{"n_kv_head": 3, "d_mlp": 384, "activation": "tanh_gelu", "qk_norm": false, "tie_embeddings": true, "extras": ["capped logits"], "optimizer": "adam_variant", "weight_decay": 0.047, "lr_head": 0.0244, "warmup_steps": 398, "schedule": "wsd", "batch_tokens": 32768, "seq_len": 128, "train_tokens": 128300000, "dataset": "wikipedia_en"}
Each number is 128 + 32 x the weight over the matrix's rms, rounded and kept within 0 to 255. Layers, rows and columns count from 0. Numbers have three digits each.

# up: layer 11 MLP up, 384x96, rms 0.123, rows 191-259, columns 0-95
# down: layer 11 MLP down (transposed), 384x96, rms 0.115, rows 191-259, columns 0-95
up191:140163124145064116156110159138148150120135133137078106119069129090126142145076130076145139194048149169092137145108162056105139135149103107167118134151134126155106161147091188093142108087135057179105166137126121134146169045106112120084115116159137148164159138075121095139126110074122109111
down191:125098068089135142106146099092101156106107089118117128122092114138120153115095138130099108125164125118152157099111114178165101078156140101132080146103140129105145089141145084167085110194151180106125073133133155143121138137143137255113171149097138117126139147146154136107172137158161144150
up192:143140150069130090128152173162128127167164062109156126156135136138108185135071098114128158123125185129116134100079090194110115094120096111070108127170137151169182146110160119176124126122109102170077154122160125136130082107078064117135071133170116116176175163093089153095136130117127096143
down192:101116105131089096119167139108099149154132127162152132087131189132118118119090142096085124086112143159100152144117106103137132145135131194143120129068162105144162117136142123099154178176132134114153131091121097152136107063223111144154127149123184123144162135103143093138133047048108183097
up193:092106138115101111118109133078107168124078086135068148160131141141122079136127121121095130150114145085134136139059131107132214158105155094132110147150050137104140113192082152130110153094113075122121138110128134167186187086139148155114171142163131147129125137105176142167141105121141120161
down193:145150125174134124108147117141108008126132076141151148116141076158141170132078144090151121102113164155132101154140152125124097148129084109138105130136132140159091150131129122120139166185071105124138131123139173134062102170104126208163140121129143115109118083174119119113150081144124090143
up194:091154120072138200147164110141072163101187143159114119117078167119107142091139111128100170107072186184125110117158167091098118164133119078143093103109133114169140107143089078112127152089142137149108096186108171170191165125132144136140104165143199107109091151083047115150206122170136091134
down194:167135126135102150106081144104148126143150077152112131071065151194113164103141121164186129143102116114120193194131112051127077062156097167102145152142133085082151130146122093099134113145113150148097031180190187062095131114095165151138161144079137129129115144137161142116105155128151209123
up195:168108164122176136150200136095117128179119110120141104108036118111115121176121101157115101182141132135176125141120157141066140124134170110070052146096086083144109090165105117218087186124174164136168097153124146153165109157157146123137096123150136215156088186106081156090168124155093094178
down195:157154074102091093137134148121160124211144130094094152087105161077195115108142113083121163143155135087148110115137146149161183142126101141124095146078124192089170099121171157139148148135116152063112157076196161110050119121145150115110132146132121147066162103162169082115105099180109178075
up196:067122077097119171107133127159120118139101191119169105165080086175071080114172114091104145127147154116100168115079208101131066123168115154149101104103167231117081131111168097143079112108189231116165122124155124121069109166046125170166177102158145119143149183156122100103118165051119151167
down196:074121128072104069157095166130136098102126126145086114121128145082192189092167117159118127130119147208153106132160094199113103196089080142106122145126125181182121152163155050175141063137137122130114076153133124124172132174222087102150070111191090190129127068110084105127173109067118113106
up197:107155179111161149137064069082046160104081109156162111145153094149093141138109142141079082127141102187095134172141218115104170123113080112129115112141168091166112105137159179093086139125169141182119020131128166156142132084118158154150097156157142097174117126099089104154122104085142086140
down197:065127204081139114147113132108072130172120155107163116170171166127110134146147140135101124140088132122088167116160065190135144149072120146176108127076146085147151143158092113144141159140047156092058162151105137202129143146148132169132147102120099080117117049103116110071066137174146169139
up198:056060125211144166140163155127059150131167089165127104047118156113107114075159098142158089053117111114113167143099139089147085151194087094149152092141131148112107112152094081154139206142112134065147134127120187118130155187110184154115166159141114117162061137173105158096058156115095092101
down198:097073161139111150107203138060152125080106112138124140088107179164161056080115128116143123104151095104178192118189086141197101156142104187142149073141158060076130129080081100158179169104102152110149088080077137134084085132166174179114163179137113111154103123134135137146114179145110157151
up199:160142147080139045121093148106144156108153167158093174161148128187072156105068163136164157166138155138157113130113076148078115116172120121080074109165119140154119114078074100116153153191105102147115115102103119149129131084107104148171120065098119118149152131178095158142106149092111094173
down199:125060135128147155181151129131154117151101099171093174135142081122126078122090132119082079145115152069178148144120119112139144090066121171138106091145122161126140157140186111114126145175150117151174170117148091120065087153128106163129096148071128148101128163141118112101097161160134164176
up200:139080156195138128146134133114176087112124107158158065115040126080141100104115097120174097094105134106106155127124176143140180148148107078159066117167159109151123123128132106110140108107142176168134141128148140130182140148139134145054109143142145113105176178130129180100229103075153145143
down200:121113150078112130111124148144137034160121158037156163174071117120062134188132192132142118149101097135178105144146151169105098110118135178136165193115140153150103133096079174120120117108091133131107143132122134123057120113147058074141121109112160118117129127100173125125139173164181103095
up201:150152195112102083145155135105083127135177207187057173045190123155062101101137096080115114066146126166149106138100170112040110108219093146156133097072141131174128085150124047140140113183189114125129158055107173141054120121152110142136113103176171179142158175029115083146101088121116076167
down201:092116156101129197100117106038096072167117092119134062090165158085211061134125176130106043167128130133125092166111185156173165096062090159078125139193213138146132108177049235176108105126085103209085149095135044159126140157099115224095142123075223156092114142168152135145065192211095132082
up202:124080123134150088173133137159203078163116123136103099082102106136117153132138082200077096103117162159191093123134116125105109143146124110092153122159099157162149150093144114083152127190103120204116140120141105131136111138089146115155134145113133188109099115171110152141095096104134153115
down202:157134147133098116178104088122128115147141149106148148086137103119169131149139130127122116130119147119114127137178138092136142142119107155120127133177143148164110142097137114128138117119114120162116161113144169142127110103136118000122152123113129165119118072139105153156099134114138118096
up203:136143090077102186137116100127102164104136103150131124175080125132100123131170120117078077147055157130162142135114090101090129138114136139127138121140119121139140122190108189184111057132101099154136099101089137225127180144141109179193156130091153133146132132106101105113156174127127143114
down203:145108146130129135096158100098153196150162147114087152133123043123108119117118118161139117140115185112145145152143110117123103156111116105119097195154114101181129140153098102114151167104138120117120139110050194095128145146112166154133119140144105132097148070110192157137134114095083140097
up204:143067051116086165153065170180156138143065168158093028135142114178076091154118123167130132132180100159102132151159055188171107156158159135090125132125175137170196131087116067095136137148114163152149110138171146132140175136115110150127108118115165131126090082121110141101110107171101081098
down204:123129131131164158133145091130158164138129083140103156123169174108159138081111119079143113216066118108089096175135107093132151127128166181139127164140123096143039184114108112130114170082132121115154153096145169162051183139113075165070137136146140139118102148163153136088136088132149103099
up205:148164218133111112105158111174112099138133207123108107149155112104156119085083112102108119119164141137103190095127153151094158098127153109108080096191213097105138115143112119140082163151081140106169098097128217131094104103097112140137102164100157138094125133083157084067094113130156106069
down205:120067127123103121079143087074125052119092091150084102200094159130119083139099142146126102087100134121188130147128125132157113133125124159082182190089137129120160127103105172074143127111117200129155146102132166172159110155148166029105132138112158101102163079105138178147141132140151182174
up206:107094098079128128130111108106145192103164150133160124149154108134128117113079146117144139103079078148079170162123077144115069122086122077086108095169148101234135155141132082160138177083104146100120147114147120086158154121113148172139143140152150203125084118106119147129087092107132179118
down206:124158144195094149117144138115134178145097091064160119076108155114189145087106144097143146103119116124147079102215130119129101086199134125145146120128102151143110129106120164166088174155123161127131131120113111153129150120127146127074131125177126137159039118120071123175060142120174065161
up207:128075135076167155126163129178108146075069172076108100093131134197116194143098093101064116123128142168153189193125120169117134117183104117140098139148144154085127107108181144106116139154085107073125121145107172118134085140088134141110163147165176185112126133139176140099115097029158161099
down207:108096120155144098131164155090081126111170086173104175087130141060095092074085121128109101121073081119162102133184119165169172156108186161089148071134065142130099111084106128176182086105149116171115187104122115129121193115140108169139150201124187116169136121122104114151116165149160128133
up208:047101182107124162110064104130125130121197158109074088085126090120134156124058125086108143110150173141155098186094100158152089143117088131127125126114152158095167108162095100112131071169158081173138110108166159078093125150112152118095153123162120135123187143115138132172110152097150137108
down208:176092136112165080124088173118139070122123162157124120178137180104139140200146133133072115136111100101059126114133139052104108175109139141098131110100109148158101144091161120120130124101172119148080095165117169157133123125180151081121100167081139147141188080121193122121114067107120187144
up209:111066093123120155113084119135149099115104110134131166173130127095100109133146136152097109139151143145144161106164143105106119161168136152115138130107080160173144076185103104088138147181099140089116100128130108145155108155169181126136133086136152100111165145185160042135134112079146150125
down209:107149159140138124142160073086074096147138128125181151115163144170181114093113138141169125151110054095154126060113086126102104127144141146140155167112115093093124135124146141143177111119115139170111153114114129156128137115113106101063067132127162098144094213084119160143157129156169122124
up210:109139099149169143133126158067109126168139074099155145145092064097022123123150111117135167081092108162151160147126136102142162081095183055095146138158142131138129053081125109122129084158091099134114113102177072177170100108193127158089117151130137102146157142147097174108130126101143138178
down210:130169095096109120173122077119116093146118090147136113133096096048074090131085161167128172126161148105218075144109086180133141111140111153129156148067111125108105229167171169155137165163159160092113115162160116107113111100109124153172159105174124091108209056132116166113078109123090153078
up211:083091161111070125117070142136227143151138140130094110138185106111052092117144096120090136134153120103129100138142119144160078135187078070104135130198156099185108109126121129134135135150138147036145123160118166079131139113133193143092122110124178134192108116095090114091068178178186084139
down211:137126175121149143112099072146132181084123166133136122117173133146192072152153132036210108098144130090082144087073172212122133120122154092076091151123140096130186158134120180086109144092077051126119209129141148125100157181105104162074123126200094141077154137126148104089217114120067134120
up212:104074196150061115181128117141165096091202137126117163072136094103139131118123095158092108092106155128160114153160190148150088150161126153076129121171104200161098113156132073162117183128136080170146144126128154134157139131083148097124110157131155154135083149153128110099123082156120079135
down212:126133099134119118187125092139158147122144168129112106107129121092144160115101170156104121159124081126148105139172126151117164116133126152111164135167123116111109122128141111122102129128075102128152131124102158131134125134116138000173135163138115169159106127137111111144156100107153091148
up213:132102109128058061102176171127136131143141139088046159127144147143087076150123060139114130107099148165168149111122102138138103112103194144179129076145193150147101126176149100150110149155146120121098154146181078092174177111095103142109127142127114120142139089143134146097114145094133141120
down213:172125134138115116155124122126129065141144149106190159113111120100206069159098105150138137128148119093153167154171116154147085208130082097119154130119071120139095178127105120125138102151102133180137143125082095099122113144178120130107137112046105145119147156093157147171113135098099134108
up214:140131127114164076158132138141104174159109107173075157132143102171092148157116114133095155130191127116142166165091121096105127112154163118104130110072186113098185147118128087142133130156107062172160047110097174134178088088107175159081149169146129074139160117106150122091063129143165094077
down214:135127134115146107141145140149122096141126098117056109136114113105159151121074155061179093116144101153151147108123180184132136122118113137087098112066120155127132157128088221126109138151066114161145155108158084176092108096160126142154151145141155092103157173107105113090126132168132131188
up215:184112123105135165125069157165113106142129150099123072187161157063122063130086125119097150104158181074123123136107131070116128129164206017115088134092194138144106100141028106114164102136150172223070059151141129143083136166151176123114115129128137131128111111154211170096138086162126099118
down215:077177111055135125132158102103128117114134078207143145186093160171136137110096131190111227135140136113185163098141101122127171102098146118097112183152205076131098103090074117131120204069179155050146124145158183126106106145089105069194122091104121198124050138146153149068140099125153106132
up216:032123127082075103134161133110087168097109100190111136119133152133085176129110112175139138082103119181105136150104198107116127099186118130085126116171113156135181155096094142088130142162111138128070097110149175124128179120069145141162106153127103060103155116149127150143113086115143092171
down216:147071115139165122181151172120154099142107133114123117089106140077120154120096142148093143093192079139105126187154067119174126108098147208148131076089107146134109124078089126158183125154133111125106162126130095139153142110150125143138129176099099140128113063133123139170090115100136147148
up217:117136073116148148115146079115135149132185120180105117182107127123110131101068088152175100118074136105112152137080138132134168102115035116153107169125152167153232120223153124117153182120093140097163127161167111137141154166141187130142160124148115091141188129118120187107098151130134064141
down217:101141088075086152134149131123123189083188121094225156123082086108097126131138104085127160154067114155113149191166075127182122153147122107125145158155138113112114155099097126158100162152108120081127124161133170112124091122139124114146125128138126115162134097161087176101116096132191108100
up218:084125156077166145096127148087153128111151100134107093178158140134152133158111116103105126103116113144154108161095174091114101094199116176079062139126113142159134100137165116117130151136086174159117103155159121109101115112081184109163164095148137112115144160205121098150104182185141130108
down218:094172060090091112093104174137116136157160165135130191169118117180100175126183152134143103100167136105087149087136078174106116111147118119108118125135069138112150113172130138135124126174179112151087171129096198130153091124139146027106159159119123117127129112125090082128133091101140152087
up219:118128155181126137126124124111179112195146113140085175085108158139076111103121124139128164073144147091110127130059156069068126131189222111117111102123106149178111161150130076068190107072123105183117103137144155137116184073112096159136172149188077096093115170117125139148081128181178125133
down219:136131106123093177080148120138129216099084161123129156073052128127146156154118154142130123118141180172097158077152123116113140098183092073159157117119151166111147087108119184138120096200099102104194121147162114123097025095169157160136100143156046132133138082103113145099114100131138138212
up220:108116080109167170128101099090177090087095128159143052125136142113052128103148146093094135119098152109162179136082139089122088111141089152155116126147089143152191128161078127108164142161130119114175171123149120137225106072049212162075110100157157101149104172117159132130105102150125130118
down220:180130054153164103142118115083078166168194142090092100190160115108120108108104092116157083148158099128112129144095165109079104082131142103107126165124121150113104141130135119123033160171185182137109132140182141114153073138156105152106147132138188090087121101139129185133111131146108172151
up221:135087158071131154135136146093145106106168079136103118140123109136121174139136097120125116159109116114206138106081134101114135133136078136093072131183128154133146109140135144166165183138130100148114108117129102125168145124113163093146146123179135112124132116149104147143158153149160109114
down221:111136126115145087139134093139152172124129109124145131128152156149106150117134122127162141142153115115096120122144091138135138140114089130119130142134117103130114141132130136117127128145150117134115104137142133109105110162119146000145123137129131126118131146124157150137159112175099140135
up222:177102098128174175165148072145121128137131095089172145161099105140131138115142075170147134211167198199148113124131106165106110087182094106128060078163122114080084125110171037109141089118085154139157134139181103104140189117138147145147051170115124071116181157174115124066079132168127088136
down222:155160135135131057136118096191091167133172089134077143146144127117140121084111083074138155156177117173121129092112093163168107128146084100098171124117141151165123143093060177164143160121123126145134194173160149122064184162144124185124094162098122161123122148088136084070073094164111097095
up223:102130158150066182118123120166137159137114163155073113163142128154083176124101121062111123167142143082078131134104152156085154099103120139144104112142143112127146116163109122128085129133163180139054122093167130064107112121136149174170101147127109095139109116096103101110128134084113162164
down223:124138075109156108182075069137120209100110122151150153125127174129153117180167127138105115108094161129105137160186102103096115098188079160145145129128148142159136160117119122132157079142147095124137126189090133108108162163133076129143096106126075065135114179151093123108130083106142120097
up224:105081123187099149164096158101170067059138202110084174139132107131114142142134129122101118120134181091115151113070168107105138122153137086108090086151117114104171118135148152159164108118114167116165093166122128118090116164140095145118143112216094159124141090171141143153105139073146136169
down224:178104144074120102127182102155106155103105088111127135135133135142129113085086101105166110058179143137111106115137134166096138136189175108107186172131142101149112155088116178072123122184170127130145182065130118131122146113121197160103131130126056117092151130130079134117167105142147145135
up225:137123131164175182137071116106142153206181153078169152161082114080096077115135131155127116160092148191111156159137150105125122159115113077146113095145096123049130103130097135220121125096156113114101105167133109046127143115113146141172154143102152107109192115168042188101126078132102076129
down225:182158162114169152154122077177141160089094116134117135098086106126128122156067097101096123133152089073129116076095087143168136142168122086165177162172099076106149138080152160131198164144122133184121227167083148178126167159130173123109074148126099082084137104139152066097115128135108100133
up226:160114156135121119149152079143156057145163136122155121136127132129123104149112083107128100126126157147151149127100130143119122161190133097093132075197142114133153165125125119083131165133120114162130115085169124151101104124086136064152127154169146139157120147130122141144111094107151022118
down226:120146137103113122132107092124141144119145151099136120136126133137115101121123139146136152112123134126124131124130131152128135105148132144133149124149154137139122142126120137142146124149116137130127127122134125133128137143138145000131127117106139131129129125128115133136115132117141142114
up227:150120108104133105079131164190148136134059103120135122184128126057128101122168099162076085125107137115125157061101106158113131148114105104110134122215155116140149155127134167101206120122145096152123111093134179122147101139171227171135113122112111110106109052163158094100063156152183122169
down227:098121135144129143118160079151139110145154121145141094121129147145152162109059120129131119119192146112155176155130128127113149155116154118153182091150084155182118126147179108099101172101184081147152075133147149108142118148102096131074114103127123129106091143101111148165138088093110106123
up228:156134086139132139187056095121159073122179161139139094145156136123126094092109132097076108096131190130147144098114147117109157146174081122139162147175153122141176156164092135083127144200171101132116107084155109168150180110084115102185141166145168142132118140129118156146136127120149107164
down228:126146164165138109074141105133118089137113117097115143138095157162117123137137122151141156152142112158154135153148140150137105122136163129135152111125132152138115123124108082171122106129137175120119126123127105131091157115127158000124155089118131171121131119116123175099097146118125124120
up229:116098090152128137143139131134093134078182093121164123136142148091119188103139161073097160126067195212126140133135082077174108129109141081112087134170144098194177107236087098088110068101198173085162078118166099157107136115108153144104118180137145185135128169129063097112104089085130106203
down229:184123144115086171074207123074114151140097099072145144168119145136088121164059153133099148111128123140125146146152117114105183133134132148134120136138137182122125213099045126230184094137141173130132090122069104092168163126061114128133088168165168146086101109107119096077148125134092142138
up230:144122111144139182096089120171089117128086185164153078128078155139138172156167098191116114160118116123048103128118099097127127138138136103135098070113196151167133128146143154158177161085093190106083145116105051147089161085137113140171095099177134115145091061091121162140161099141144088167
down230:148140121100145126097102133127145035073055186173140155082146113091097139191182158161121124133114154113126126111104090086123133146147150148163169124170146127068114141029091136131066167114120183154098112124091187102108143112135137111160056145164153132066163091111113158124141129123095188153
up231:120126106185091105151144123127124137098164139132131079080139123129109175117139116081120122132089164153134170092081107122085144074118121128109101075128154095138175126140142121117159149100194142126117180103145110129136155068088180140132035118099151119133141143195140143156163116182165116141
down231:146120118152178168106101156073126178125140134114097086125135127142153159132135109140141157115104087118135108160112125101117124089177145110169172149133121130108128070102130116127115063130171162168133091140089078063120171151178086176130125087155126123112113127123166140103085155126127117153
up232:123139135162121166155105121089106159169131187140099092126124137078136147164140084167112168100100128095118115125067119128074136136127148162151090090126162111149135160166141159137147100101182055114166113109149162090122125079120109095188140149132157106122091119115129095135140106094148104164
down232:141202137122077082120202131167150147166141125127099185083132090159096161092144169149184154131143075135101152103122138080083125104125139131151159110164140084134108140149114107147144103130157129161068101152098099152075135162084161113111098098138111155111139100085150141145128118112128111087
up233:132086126167148079157138139113159125150121089127138147141138104138106079112163102138091141108120159103119113106114102105163170199151176092057108109117154155159156157163151068064078158143149153157147131134099120102177098078098191123060079123144136127186099128133087117152146141139124065126
down233:126143118052137168111150139150168139084117177176075098137102130156142103110107142106157120090130112140100147150110122189145169134104136100118148170179109106101100165110181156085163176118171085164054111050135179103120170149129103113100155142125097096107110185116088154118089085122144159124
up234:097112117189139129131155175147091135194126191121171127129068090097091161144113082170093135148167057095101131117098116161108148157084159136075154121111132129155142116211144095149091161123081113153117064113174144156149094142131095131098129178133149143105134093132118096203127129136114118102
down234:128151107057135159148176090106149116142137078127105108097123130119132140150102091139151152169077136140179126141184155116145107112158164118155100121116133102099089158120121150148140113145190148074133167099090128109131107120147144205117109081137166105105081171160101170097136104114149143120
up235:182157125117141104138137087136066106118136095131134166188187107166136126141105131131135068128076059131150174144096213097113162112181175103091104146090181141150163139167089120027138127141066214194160082126192127103129180162141130131156088167079136119097118120191129145121135084068092081190
down235:157147160116175081116096138132123061089134090143118158164093153102136130111124146153084140141107059179045114112064156146173108130161158130121124184132135111164105117069137078106070113097109131118142118119183140186098123186051147113164091180083131233126109100118113169151203145107083152126
up236:122127098132075105140128114084068159130136152133197134125129098151135088163102049092153153156015167122116136169146103159114111119147113087082119083126120062117160073118154140125169148163125150105131103139177128138114155169139093162091098145134131084192120133055122141177096151139117135158
down236:115164168155086121143093096161156093127112090125109142176146172135152104099169144105158167143155098107126201073097171100105172142159079119118125179092152171087144166149198077086120138107146129105116153108097131108126046140157151129141129085161120149114094108157157175054112076104128102122
up237:133066085099135208165079123161143088135132126096085145110123089121099177158163097094145122113068117079149163147108134173121065097137127150118096100118145122126123128156181121112129157218133108102233132103162091126108186094115193126082108070132173099114070165193159175142105087052150119151
down237:144111128136173138140136121118074125061104163117141153103174134135095172112195134153111066158092126110097111194108097039115130168149148123117179113146054144120143111108181196108084137170139079158142132155105112119075112120106131137075127163123094191139135142129128152070111165150122123185
up238:099127102174085115089163119172138140172096076179104111102099090139077150150124134053157106129104176181142106164112194133133109128138146062127083116155119166145144135158086148169161094096074103161140115223091137137172102083157187134091087101158140108177155188123075132147045143109127141155
down238:051140128126071093074179111133155102207170148111072125132134138144101088130078194092123097167138154108124140130209106126116112117153177159106086159100167117098137115138159074136147076160104171076089131127161152127141105069115127077126145092133109107137156211189155143123149133175179094115
up239:131128081110150138091069090106163117122160123134077123094132152108096092143059122153081115112097114182138121142077157103126135054172161090163113147142087190140118126162137077084128110173123121134147140165168131126082149131039186122150126120151142183164089192072163202111128133147132128165
down239:123129135068119117088141181109177100139112099094070086107141148188132073137072145137140136156147092135142082121142094205113129144108159123108193142123161130134120123168160103106147081169188094110147099118152181091083081149141107047138101095192144151195121130136147135144119105105129191155
up240:154101143116176064140122131220105108124097135182150112131085066134090114121143106154093093139107119153117186137132103124112195158122097116108118100096138116113211119140093103120112109117176138117176069100116153100075111191201100146156173113217125076158086122100081126078176114103137137184
down240:088122150141136098143144100102123084105078120162091124216186122125145107104119101136155146164132132087149181106151111141044139154155099120133171153136109144187139182086123155059174144123119143081179095156145115083180137119113090186104131031107123141124152145156080085110155193081143155085
up241:075119132160123070110101138104129144115075131187130151160126120127100067211156082139157128138065164155102090098153161147084119090136115109129137090158157107106135142171123119102083132113144171140182121128126164191118205133123090149104126112135137137087080100109101148045137117097179097144
down241:130118144157098124160198153107127105095158122154099171107143233104132120145135122056099090153103126122130165123098092071140101120133100123110100131153114078074132118164103122165176148127111120102151164103129120159120107091146110126128104132081140088089136162131119139184096178162172154132
up242:144155136123076188130159119169190096159092098166161059169086138175116073117114125121132067107065132141199175118144118097096143128078130088153123133144133150140140122143117118136143172118134123135115079141164097121182158174146128134186091139123178120103100147130112160081182055114141114157
down242:078160133085115123141122134168132159155118121146120090092118099139133120040105097149098152156110078145101112141149158106131171109091154124161111136124092097145122187104153156196125041174134136135148119137133143108117148140088117192136187153120099184158143132155161099100076115163089157119
up243:119172212076159177102082073115116124152202102110119122116150104107115063115105156128119095127187078140158167162145095154136135201161149084140122054098193058112147099122122164171111174076137163133125112119123154107126113121079169141130157094162110134166169150108098080160153121212150078140
down243:154189117113114124118122135115115106124082145097115167152082142103109173171149072146130065143129126108131127101093108025149159092162081168106118142098137162148121115112120167083169151089095176099162110147173127128090132090182157114088191151141198101130087117131103211135105133093184134178
up244:111120148089137178146057125123081142127124127012212089110114111096116153137114111124137124128129127173113163154120167116133106201054100097116110086110100112104186089112116144140110121115149159122116133195153093127110170105161125151133160161213088129114098128142063174139078098155216135111
down244:156134134116146122071115148141198145140125119120031100160110181101137114131142126101108176116156170042148134124137135111134126088137179119054127167133157111108158118159191089118093133090154130146171106093194162140100080145167133105127099132131058129108157110148151158095174134124104100122
up245:101081087124173159169126169198111062105127168086114067117162120103134128242114131109148124092116185107148135166138128153081098169191134132117134109112179056156126111136126097128128088175162146173123102108220052140121148138106081108187115146144097157098115140168117068044198117171152097119
down245:085139182103147128163100150060170136142153001125098065096079073082173201100069085199107134117106109106120121123226135127160098145071112155127218129118014099155146136134113133133116150090154109109113091095121089104102199149183119119150153164193155177122100090132183182146075168186176171173
up246:156099097174091098140108153130176117149163101106094084111118083057134176142170148121163147128151161191089145119190165139103093115172101111145108076103180148190125109123094126102124131119101093191087104130153107077104192141097099158069070128133143124144149169137077206178029140224181127061
down246:165114172080059073118074182113123083131062150118166128167163119064083156158125094120186156107135142153139120079130138127168108140103165133135142152109112095106074073143154174160122044133163125199145111179080119115106092067136166147052156099142180122146096176156098124117159181199130153113
up247:126171144110143171080108157169144126165181147119091093149110126129091091146149068132073060080191207120118152144139145153081049120141098181123167118093161154128152143099030101091148151117160106080080138149126060147115108126100148146132119144140148116123121141134085128094107169179143106111
down247:150039121077108177146070126095156058055115147123116113122196116049211126098121123101102158103117102154125137099192135079116189111159093156111124150087117169187137133117161137095162118110141112154149148155136169199163139089094161087128128118169117097090111114110128181140151116124093203132
up248:122112155119154131132133089122190080113126166145137115121107126111123089122094145129125121107151144115173128116127122134161118163154090097098118097177120156140184118125148109109131173193138097144106097102133147153113161147098167066127134142144155128123113137108152124158143121116171088136
down248:143128132149135125123127112124145135128127129126126124131129123143132129138130121146129145133134118109139128118140121128120129114123119150133133136130121135140134141121147133126149129135119132134119131120126126123124133137139141000127127116124142124132124126143130133134136145130126122120
up249:080114120141110138141112129101123102155110139088109087154092120148127110158072103173176131176177128113149150128116134201103143128127103129126100099140188082140144146146098147119145195138160116160126087126184168048106140163115146108139129158110113098133159092143166205119119112133136088112
down249:147134134075144140134134121102150116097124132136134175155152137136150160141127148127122143120138116079113099120150141071130116084127151157093149096097156133114077110123154131134100130115093124170070086136139138151152108107125133000138124155128118107129152121129136172087136099128142227164
up250:142107214124107172155129117096131105118123111126140073119215080115085145172107132086156144166147136114132144169102213131118089068197129118103153103141139047091112102151130183077184192139158120143132092151167053151151119031132111147141102125194079169137133178137136120159146084103147107158
down250:151149078138140127139121103141122140149131133147084122185074141078139160132096153142118070135069117189089126152121087145158160080116152156113125082150172141137106154166119116100179105100142189175170129150109171091145082115102175134091123164146053068164095103126134166123143125115073122157
up251:103108106171143132078078164117169142179138119112118116133137071101133116100132123160151088102137143117164191142068118056202184136151123142160092105145140075143170096077067130123135186132073165073116133052164114128070137180099122134157167115144155140098134137176122215159141097127083154138
down251:148093105077185111083068078144135128116123161110121110100127177151134137145128121041129149142101132146101092143123155105111156111111106076164173094166135170137102114115205090128120114122159078138170174202147165173141116095094110147100128136115128112169087116155109078112147137173142134190
up252:116136145149123165107135140071091153137135124101095186163124110072127099185132090130126159061078141121131108072052071165161091109111110161127156104120157117125160099159135153150161114134038153145143133072151113121145131079112069127116168140115155189137142150143124186141118092131198129140
down252:076090083171130112146112094086134068163115053133184115132090197169149068120132178153096135173189115115149107149119097121121130145099089179172086112083149105130106102153132159118156094136095156147120112146092169105108098074159154152114163166175154123122135134137153138100117137086128187141
up253:152129155109166119141045123073126133204165130113113074126105143123101183145096082111088140185110124123099115137145116123185127045059130107122149099200118163125126109145114121140056101163131155111118105137154122122084129078120158178082145155168131117166181135136111134072138111102188074154
down253:146172072099132129204129113194115222096140139131129106099134138072140166114131097145190149133103138106099170116091132097176161131153128152107065165172109125083174107123143141080171139150151101158132070096150115115171107173082084183122072149150094099092106143150141107121169068153106122075
up254:172073184128125079108129110095122132151112077175133161101095105123141151162123095158145145134164150140151128115151118146076191112148136147097140098126109139166177098117112104058120203163084104145132122095156166122178155089066178111104103156154154102175156117145178187110096102081120113129
down254:124051147150095114184140165133174160122136142147122121115140126101124206124102100151139149121072104114168121097111137149199182119143158133103135096139147129104105142161145160103138152083144078188154089130122107113162136078119105000082112165131101177113102135110148137097143101097145120211
up255:112117112096114132110141073157157127156171092161060139137180069111067110091123098097101095147141097168128187085171166117106162136110098160140097098164130168158203116170106139138146132095153071076175150120105095111171112079166112150175171138119143130142178137092085093108105080091131134154
down255:082144144082107127151122120160117160076111167160113142104094121108096092124106149096111170142097119119122182148118099145122127113096018079113112136130158176132098111097042165151162162141138118115145110174147123142110125151133133178115211153130086100149126165111141143161160229101110125116
up256:186112131134135178077124132092183185114155094059113111088110117096135123140118169137065063129142178177140164116125132070079157132150128147133081090149120141118110111137107136117173128188110104127078124118152053129124109120141187122113152102153162182173121114180131115160080099131148184078
down256:131122082128088140108112128121155149135154099135095087097135068154132082099093111092178174113125095155195172163147105155148077134063107064144204121112081149103142192079155122173135170118169167174132124131144135116109142131130164095155121114092159129107121191116145137096130111195214091095
up257:078085170184092174115188128187052141134059118135122062189140079124090154161094114165088127160138151108149080209120067083168127135110106060117107115168118112147105134112104172110141208176141156194170058175205105118094102147099163145055171153117135114167130107122119152107081130123116158098
down257:096130170156125089170089111165121118108131119133076159131167128181133139139122089102102094122111179089097191136116127069137102104166103200123155141155131047190088185158061073089137193146126174102116199117114103209174063085134104082179179081014130137144161170157102086158097144145124130115
up258:129114118131105121112123117122141144106147101124153093122062067112140109175128141112134140093111109102102109165132149120099161176123123143074110128149157093130104086112103047143134093154139195195144131112139131062198065110122113136130081129124164131164171173075122180146219062128123120148
down258:146188151135107115143172086174088169082104084144174161137183159123136163128105114119146095108119121152116134165133100176081147154130135084092157114163106136139114129083033147116107171099149144066172162135174112128084143126095105153095120081088132149125137178170110095116102093185130127108
up259:112081120147103161165193149089085144089114138114126102168159136091143123171141085091072082091141138113085119139107155109167128139148190140161059097137177133105129076143134087143165060082137136168142139182076179151147141108063134131113155155157145186134090133112102141142117152133193100058
down259:136143108106130092080178088138132130125131130127153178094116184144110097043072134094109143153137163118132133150135071175097138067114161121113098155115139116075086176193136142155169173151061160105151134091168131118117118175180109136158116111098185092144138127093133140098141105147185122158